Weights of a small GPT-style language model, trained from scratch on English Wikipedia.
Size: 15 layers, width 64, 3 heads of 32, MLP 128 tanh GELU, vocabulary 1024, 0.79M parameters.
Training: a variant of SOAP for these matrices, 101M tokens.
Each number is 128 + 32 x the weight over its row's rms, rounded and kept within 0 to 255. Layers, rows and columns count from 0. Numbers have three digits each. The size before them is the row's rms in percent of the matrix's.

# v: layer 8 attention value, 96x64, rms 0.247, rows 43-63, columns 0-63
# o: layer 8 attention output (transposed), 96x64, rms 0.22, rows 43-63, columns 0-63
# q: layer 8 attention query, 96x64, rms 0.284, rows 64-89, columns 0-63
# k: layer 8 attention key, 96x64, rms 0.276, rows 64-88, columns 0-63
v43 087:093106188136133095118104143090080170081134104050132055094089169158154187073124172132120155122097128116137140139098176119134101118166100150085149094114143163097143114084120074149157118131130084
o43 078:128077095117192108173116097141162109120118136140102170149155089058143157139087123157098108189073118154138138121107148098116215143130111116111119135146140078133128122122156083154111213105082171
v44 106:030133078129133093189134130101116118163099071098096132116115132142111106150167180162147168141093085128106102145164082094157133199101172110110165140111148154175129097106118111076118141077133123
o44 104:096137224119121151134123106093041126137170144143173117127114124159181142196117116132079125195175101139123149171107122109118117098148131120158125095083090103074171173182122141131118106132136122
v45 113:131171126188126132132139104164105101140108135099161100100104058155121147105079088102190135152065133141128169135099111093190175047116124074058143153116104098095124115081151122148113117145126122
o45 106:108126130090142087093109070144173142132145141080101155182135180089096136047165175177092117155099135169139096109133114198099080176108134101119101105142084159105100143129103150091125148174113148
v46 100:149115121095086132078138160080077167128114106108069161116126140102124090093176158153103081126145125218166164173162133116158115129103110129168124135110177119176163118163134164087173096126084174
o46 107:085160177119175101152132124094198140159211122091126078124141079132124120151135109122134139072185112144105146087100129027121146099133160135103109118141134139072131139133144128167112089156178105
v47 121:128169134095171089124138128120114139149080148181140116169114167115174163108144116123167066098213164089108137130112155117149113163109120100141144089124140115109195117179174165186131052111142098
o47 121:131088145147115160111183193135129123145154130133132122060135097135114109121060179076148121138099094193179067092097099116147127135148100177132136088118134111161065110155123141108123213139157131
v48 081:128102173136173073167089109102099112132148155152116117167107201099133136084107163145102121112134148060130162124104171130167114140159152137181116094118174122162098152143142121125127056210067143
o48 085:107120116172158189165157108096111147120114098185139147075169067105128164140147109121173060085109174133108115088130097123107118138109093130099098093208114142124102155080145136177133189143102155
v49 099:159130133067125056143174164115111119117130092149095094071151069118156153093125101105110144131123106122117153167080120180098094133175162083095125090120134185138192145121070119098130173073109128
o49 096:133111147098068151132069113183103128166127135120119139120118158142155106121064131082149123074108122120142178132069149151159129178126079148188167175113123111111062114201169108164112135151165094
v50 102:190152202061085063120192128102160131109127102160139156121159137138100104170076113086151181101146132140087094145112141119114121161126111139154123115106199117075139085146119094102167095156138122
o50 100:104107041155122131151171185083116144117120150062172128146146152136121144104127166110103092014113106132141177136143124105078127128167101192116130140078103096112116144121153083164117130122134137
v51 100:129124085184097158114162141068103151125137093164147131170109132078105083173171151112135154078122090137141112109095134101160120125184156086076113071087110095075077150166078120143137088102137167
o51 098:094168125112148169082125057091112155144120122100101088138113113090120153142191107113123084141093167152134184104128080176175129095154100108099143118035160090120121130139116128147161150120104052
v52 103:173113131094099171197117093176134105111165152174132098153137124079065114088199131102077146109116165081109111209098154198117099112121109135169117127143114173130109128126129156132150161145101143
o52 094:139142124156120133103099120125150159145079106114092094095141083145117091136111105087199094128159143073200193207133065129102155132141115091120115117138164180117127107084157109150136074123108181
v53 098:136100138082164108131150160123126151064142161183103129102118126181086118146149197172106151135173122107124125128127111225160113124114117217141137130140066118113149115157176148130077124141162165
o53 092:070115141153117138102088144128181090125131144121189154128161135098099132153097141111217117148139151178147130139172131080114139095168152080129137171206149107155114150092107102156206109127088102
v54 092:122164221140084104137126120132129131145082127121107142144115185152121128132155147104126138053113076139160114136176181151074117180074115187118096080121151135155136178140134187067128118128148109
o54 100:156122112157132098162196193119152134151156149182172157157153121188170153142127131083159110180174144128087159098110139130097183091157143089144143175096153170083167127107158107161151125077138104
v55 099:113204129103122074121129164110130154125185158148141068130125131144146146098197129125138178154141147098125136098186123172146104151056152140161167130057178151138116187100109126153138147188113130
o55 092:128078145158137123168168159138134140155116117164113109113184129168139158151118134126101078122094139179121087197084158129158114100174062073140121148179164086105142187093121153146144101202151148
v56 105:101095078112153140100105123140150159101076101118124075196112062155124142089073081074160107138123127085128211113139154096139132090125122164096165143085108133088083123128134154122132118103110060
o56 097:132118144163090097124147088179090087087120176132115175090150150166133143112161161137126087165102149178141112102122132104127060170099075119088155120098167182186177093135167104151093124176165129
v57 099:146137141145108115138188142161118172139120095081154131142192084153122128194090059115080111095152164083117134083148169106105122119142114113137124209086100115145167058142125087118178123100108131
o57 090:148109102185098136137127127075142119084165183144090107150152147115092116108116174102174172075120074152165122139150158128164092166091114192150098085106131138140139165143186147104072107159076086
v58 103:142144157123122145202094121115118134066152124174170197103132172137078172105121135147141145121145111127108142149178097106098104138107090036125139091169095083144090150142108138075092093095084143
o58 103:116183127131111180134134121130061095168117097128128138184157110092155122119104149071092156159182148115142113092122150138118086074138092192152124122122116196066129134070145132172132117060162143
v59 101:102108059138129184069139144145132141147090124127132188080169114088082190127150101138114128143151140103138115083149123084168163088115146124098116182104126145118117166041188134157169146123155098
o59 093:148099089140061136088102104133134099089157107119075082170126114143173145131139131177119112135131202123157103112126135134109093133087188133129165106097179089194112175153059128072100117113117163
v60 107:159148130096128132138146093112128165157118127134138145125110123191093138149188084121212105123125149064183103071152151124171117092128121140107093178103154114098168097139051162169084117167097109
o60 099:115106084147087083096147163130117136123105193156161074128100095077105101098103135193074165166133174182148146141075117120095047120132117094153107127131169109078104139113153093085121138139100129
v61 101:073095148083083114126166127114108162173148145120138115135131136199130076153119117135162154115156173090122086167170136107093118116100146074109121111131161178136089052108124205103167178111133165
o61 093:128161087062120187110167115118127118060119176115152118127149096157171138104113143085084098106136086176155150134114123115208134125163149109111108140165122164154125153163146081100042072127134117
v62 093:141135087076152119057177098109191097158109138131131117078174187086096070093141184121143119132150124124155087152147103151081139125110116143099109158140131144146195113082154116133192112168090113
o62 090:142115130096136134151138161160149160117157138136184171109125071124135094149185102137137117101159141134182122157128145098077167056124128176126162175116122113117077136185119121076121032166116176
v63 095:114158085116173146157160139149136170134125096092123148165090131128124121186085130133156182163104100122138121147147119193171194126143156171144085080122110122117095187100092109128186124134221154
o63 088:131108112132105131082125124162107111132138135116138104162125169192124182104211080105149154147083098092147163161163162137125138129177161119044135110105179062095156179104138146154132133147164086
q64 080:069167138146151184149172206137113150122148115075147106151126142161098170213126110125133119144077154156071168146125140179080143105155079090150145170170135177153121140132109160131145160120141105
k64 089:142135155118097104133160131083152138124080145130129141167102067111146190137181135127142135109106154138074064072132110138155204135125123113176141182208106093167104153169144131143117086116186145
q65 081:115140118133175149139100099105081103069172162108091060118108138138135125099048163182070113134123160133117097145185085094111115155135126110152110145099097069045142129151156147120129101098146163
k65 092:146139103165155080141137156164153100134140148093120105084165101111055103129084154148121098124165102148062128146164143125062118092187116134167138160195157150143147146140060146111121068074138114
q66 078:184185160130134096106134107078135099173137152097122130140109123152149130161143133162166197138174113098084107180170196177138099094107116119111149112080119185079166164159092174137126115095160110
k66 082:151133174101154061127116123084130174140164111089174154144075081143142160194140158096096131142103163131115144153136150128068102098142131063118146141127069145061145086132093121154118061133126084
q67 078:160112165057113095142043114139146131173111110138103100118128093110109152110187073179151111123093113055170160138132088138112136123125153101192092100095082145161091136122129165138176172115129121
k67 076:145089153111178057103101129208104108095095090140099164068129151178135111160158104157164199128105147105188154142142127129155161128149116139115137111076124120130086125114140120144126190093172178
q68 072:087175113121145183122092133151096104120127193136084130101168132114159172063157168133158079139085148119137133098120120160153124181109088149069144128114127210101111205144158139118098092151153127
k68 078:069143153169133138134174130171089098105172137161115151081131088115134097104151106185143114117161132141153112101120083150125120146103114138092200168166051131135139087190106101099168170151062143
q69 083:155134124157098181134151117106117123139025128125113123098176080116085138124138110143153136112113137118120164112151098077154154144113126077071094199157093088173090130173133092199125097089105147
k69 089:131167145107101143153132127124142157125153131172130202114144100101156132146125129065148107118047101157158173105078108108162153094110054121140142090155148192174062120097170079099153122119129152
q70 079:134170110115080136146120159119133092138063121178100168128080121096137141108137130105121117070112137091112133151119136123082061151074127200196116134144111163045143114170122164063103116137112143
k70 075:086143128105138139105095151167111076103174121102172138114139128187150157092154137134097133133132060152108120157117049084123106156134090134084134171104065127101184084121165135162105155091140199
q71 082:134150132104107129132140202122086118138174136147181128136119057153155152167105137120110134064112121068139141117110147162177129125163154086160127170053117127130069147106151077113075052117122119
k71 090:139146129120104158150122182181068087138115150180182130152165124144183054178071121152115118070112184133110119163096104120164134140120132119131119131071139091047105082139142135108146112113130158
q72 084:135124072150128122107097079087120143163111119151168093095064106164181133114141111106171098096110148135146172094102137164105168145143127158081087081098135103036101068098126112143137177101093142
k72 091:143116062155134122095125204158123059123069143136184128115130163152149151109128095150160097164163136119096164109166121146109121115114142107032149121112179143128110153108071130171186150111090145
q73 081:158106151070167167127115183176083199163096114157143144164110180138157095121124149102200141097114079160156112134131097134155144138119136126135130164135141177137162075142121140083140070063086144
k73 089:094162143156118107132075146171061125118133093143171128184104180106124152081077105151065118117195117105158179122163069113133116114137098122140172138109181074107124081081147094121153134134144152
q74 082:132099138123117146137064062117044142074091124089129138142181152180125158114204180133141114122136107129167077145176117128143161123090108144145147154096115150162168097203122093101117136140126103
k74 085:139117163121081129159107075165091136119141122099094119084093173127195071160138090145094151095156122142151177140105078111102060083130098161130170063074123119156149107146120166138138111154170170
q75 063:119114091146106131158155149092109102166122112084125129114134183086082120148104165139145149056142094137109113111131083100126184144078112160118136029092108128163109179066148120105101143109194152
k75 069:141104120176137117160102200167118112153139093083072087136133126153108130065135116110144058093093169130158143096108112218104106160148117129130123172145152117061196109122136123103129124152177115
q76 091:144151077062139170140160146121149089150111130161131098143101168165091132196120165154154102195112155104090145132133150081127084163123125110112071181167178103147103159095165110181142117177098117
k76 091:127065050088151115146215103099131115119165129144145144188113099117171167092122167107139148133108156157173071143095107137178159122120116120156067099211111119158137116116095131108139145117106141
q77 076:144105093132146088073159162073125153128113099110082075083104124145098141121167106126173102167132135108115153080112179118116165169099159183105172212132115149106127163181163148162121091079110134
k77 097:080109097133134084147150102135099208115093120183165128142136091086148147138185147027114136125127113122142141102131178116121125128077108119134129158190099149171103092153130069193089126122137126
q78 082:105078127157153110143097108105133060107116106184098110132130171173170130074142135117102149125114137116064188108089084089170121066128119093116111052091202121112139159133123116141119150141091094
k78 092:114073105165121073105101130092162154169129123138077136129171144165064143127131038121145160101136140136104097171150114111113122115089145086091145117226169115102163139140128123153146146134060103
q79 086:124158129141117141110099147087120139119102186128143190210094175105133159116126196162132153168126175183138114138059134197130101149105166113152100148215115117128120176136132106157134140130102122
k79 081:122164057099136082132088061148128111158137116162147196159097102102184122099118158125120148132072136131132113145097120107111122161060101089128144135108050155154152184154182123105122117173138089
q80 070:102148164110155099079096089103112088117149166104147079101116148117089135092143188138131089109169131135092114119078124126091049137108161094140089122139211174139136102166169127181115107170104167
k80 079:124157124115134115124200066143170119121113161140101070115167118125108175104102181092121160153135134150104074150112158044078131114065180082126146136177107171144138106147137079126119159133172126
q81 079:167161150090112183109100111133131123096124080080127174190100144122073134095129112187094131107102099159089138047110167179158129115136082108155119117099130119100146127125171100126078156135144206
k81 074:124121131158151135159072126169144129106125149127120093131103077131127137146134099159108067156136169146123103107081075072098183117153064131095138112131168138098125133131154242165182166131148094
q82 082:158066112149102113152154114140134114122140164173113137126170094125123139177081149144213110172028055195162161117153119132128108124150137146134108107148135164168123139165074148158110148144103125
k82 083:171104148102087108091127099126109145072157141155139147117132127116169141160086126132137082163106137145235163137145164134164088200094061138117112127148127079204138132108163162150105155121105132
q83 078:154153130169141133140128069120123139125151088113110139137126123098101123087109100135059101158129106198184137127129079109102060122132171147115192108081207083144107112125189178152119144128094096
k83 085:172071141176129135127164102106152132084134111169091126172174187091064078127131177147148131131113074149141110148154125125054081126135183110111153160137160107172116187165122162168136157109130117
q84 070:125120176130112165114136141181144155073126142166081154071048140135170161162082137098148104117117087141102090103109125118110115155127068134097106119098133095181191183117128111190163133171105146
k84 075:067069144199155141093150126112086140092161098121104112087128150138148165110061162110091097110169146164124099119167108163184148100122111134090087123105149155101102182165123169079110131175111089
q85 088:157122124101163113141118171180186144125166089096147109148144176138106079145091129138178128153135120131156075079152119125119162070095122193151176179125153163123049070144122100167104133135123168
k85 088:078123111154100113171127135151171122120095127157116050142079125174115161136101111159071145135140160147177111114093156120081093109154117191187118149167130101140061135107171101161186182106119129
q86 084:175147142140054083057165129162169127125098128114073099135137145186137164138147161103160184166128156134146130128141098099108129168155098118148091135140142108145119154157017161151131171129153145
k86 087:113112157055153115101102077106192166139090172072143192115134070128140163126111151101094115132058114112191140120139115161150100092100164166136150141155127182144087142140117128135081112158089150
q87 079:119156144135107150119071077107144184161166065171165118117140122135106082117083120102129166086075144111109135092100127110121147116153088150149135135131125124108067114138187040164096092159170075
k87 091:143134093157085142100204157138089123120149152123169112121163132152190081142111098175104166095141184108164133099043115134085154122065049157128129091090152125121111116108152111099122133156103127
q88 082:128112142131080093097078086116079108157214105171101159126107132121127151151129128158107109073147162125132118141057041172144148116102107121135150161100140073084160063154124129101137098105151132
k88 091:134152116158151080172152129112154080144091115113126096115107129158063126120049102141091152089142116089087152129167068164073106126177126092071125134087212136124153126183136136142106148100111133
q89 072:074141116137115090107139107122109052127070096152155091120131074130122044120151101126134150181149090131154116109139076144128127181141126136112143177139138147070207135133132075163123137103192108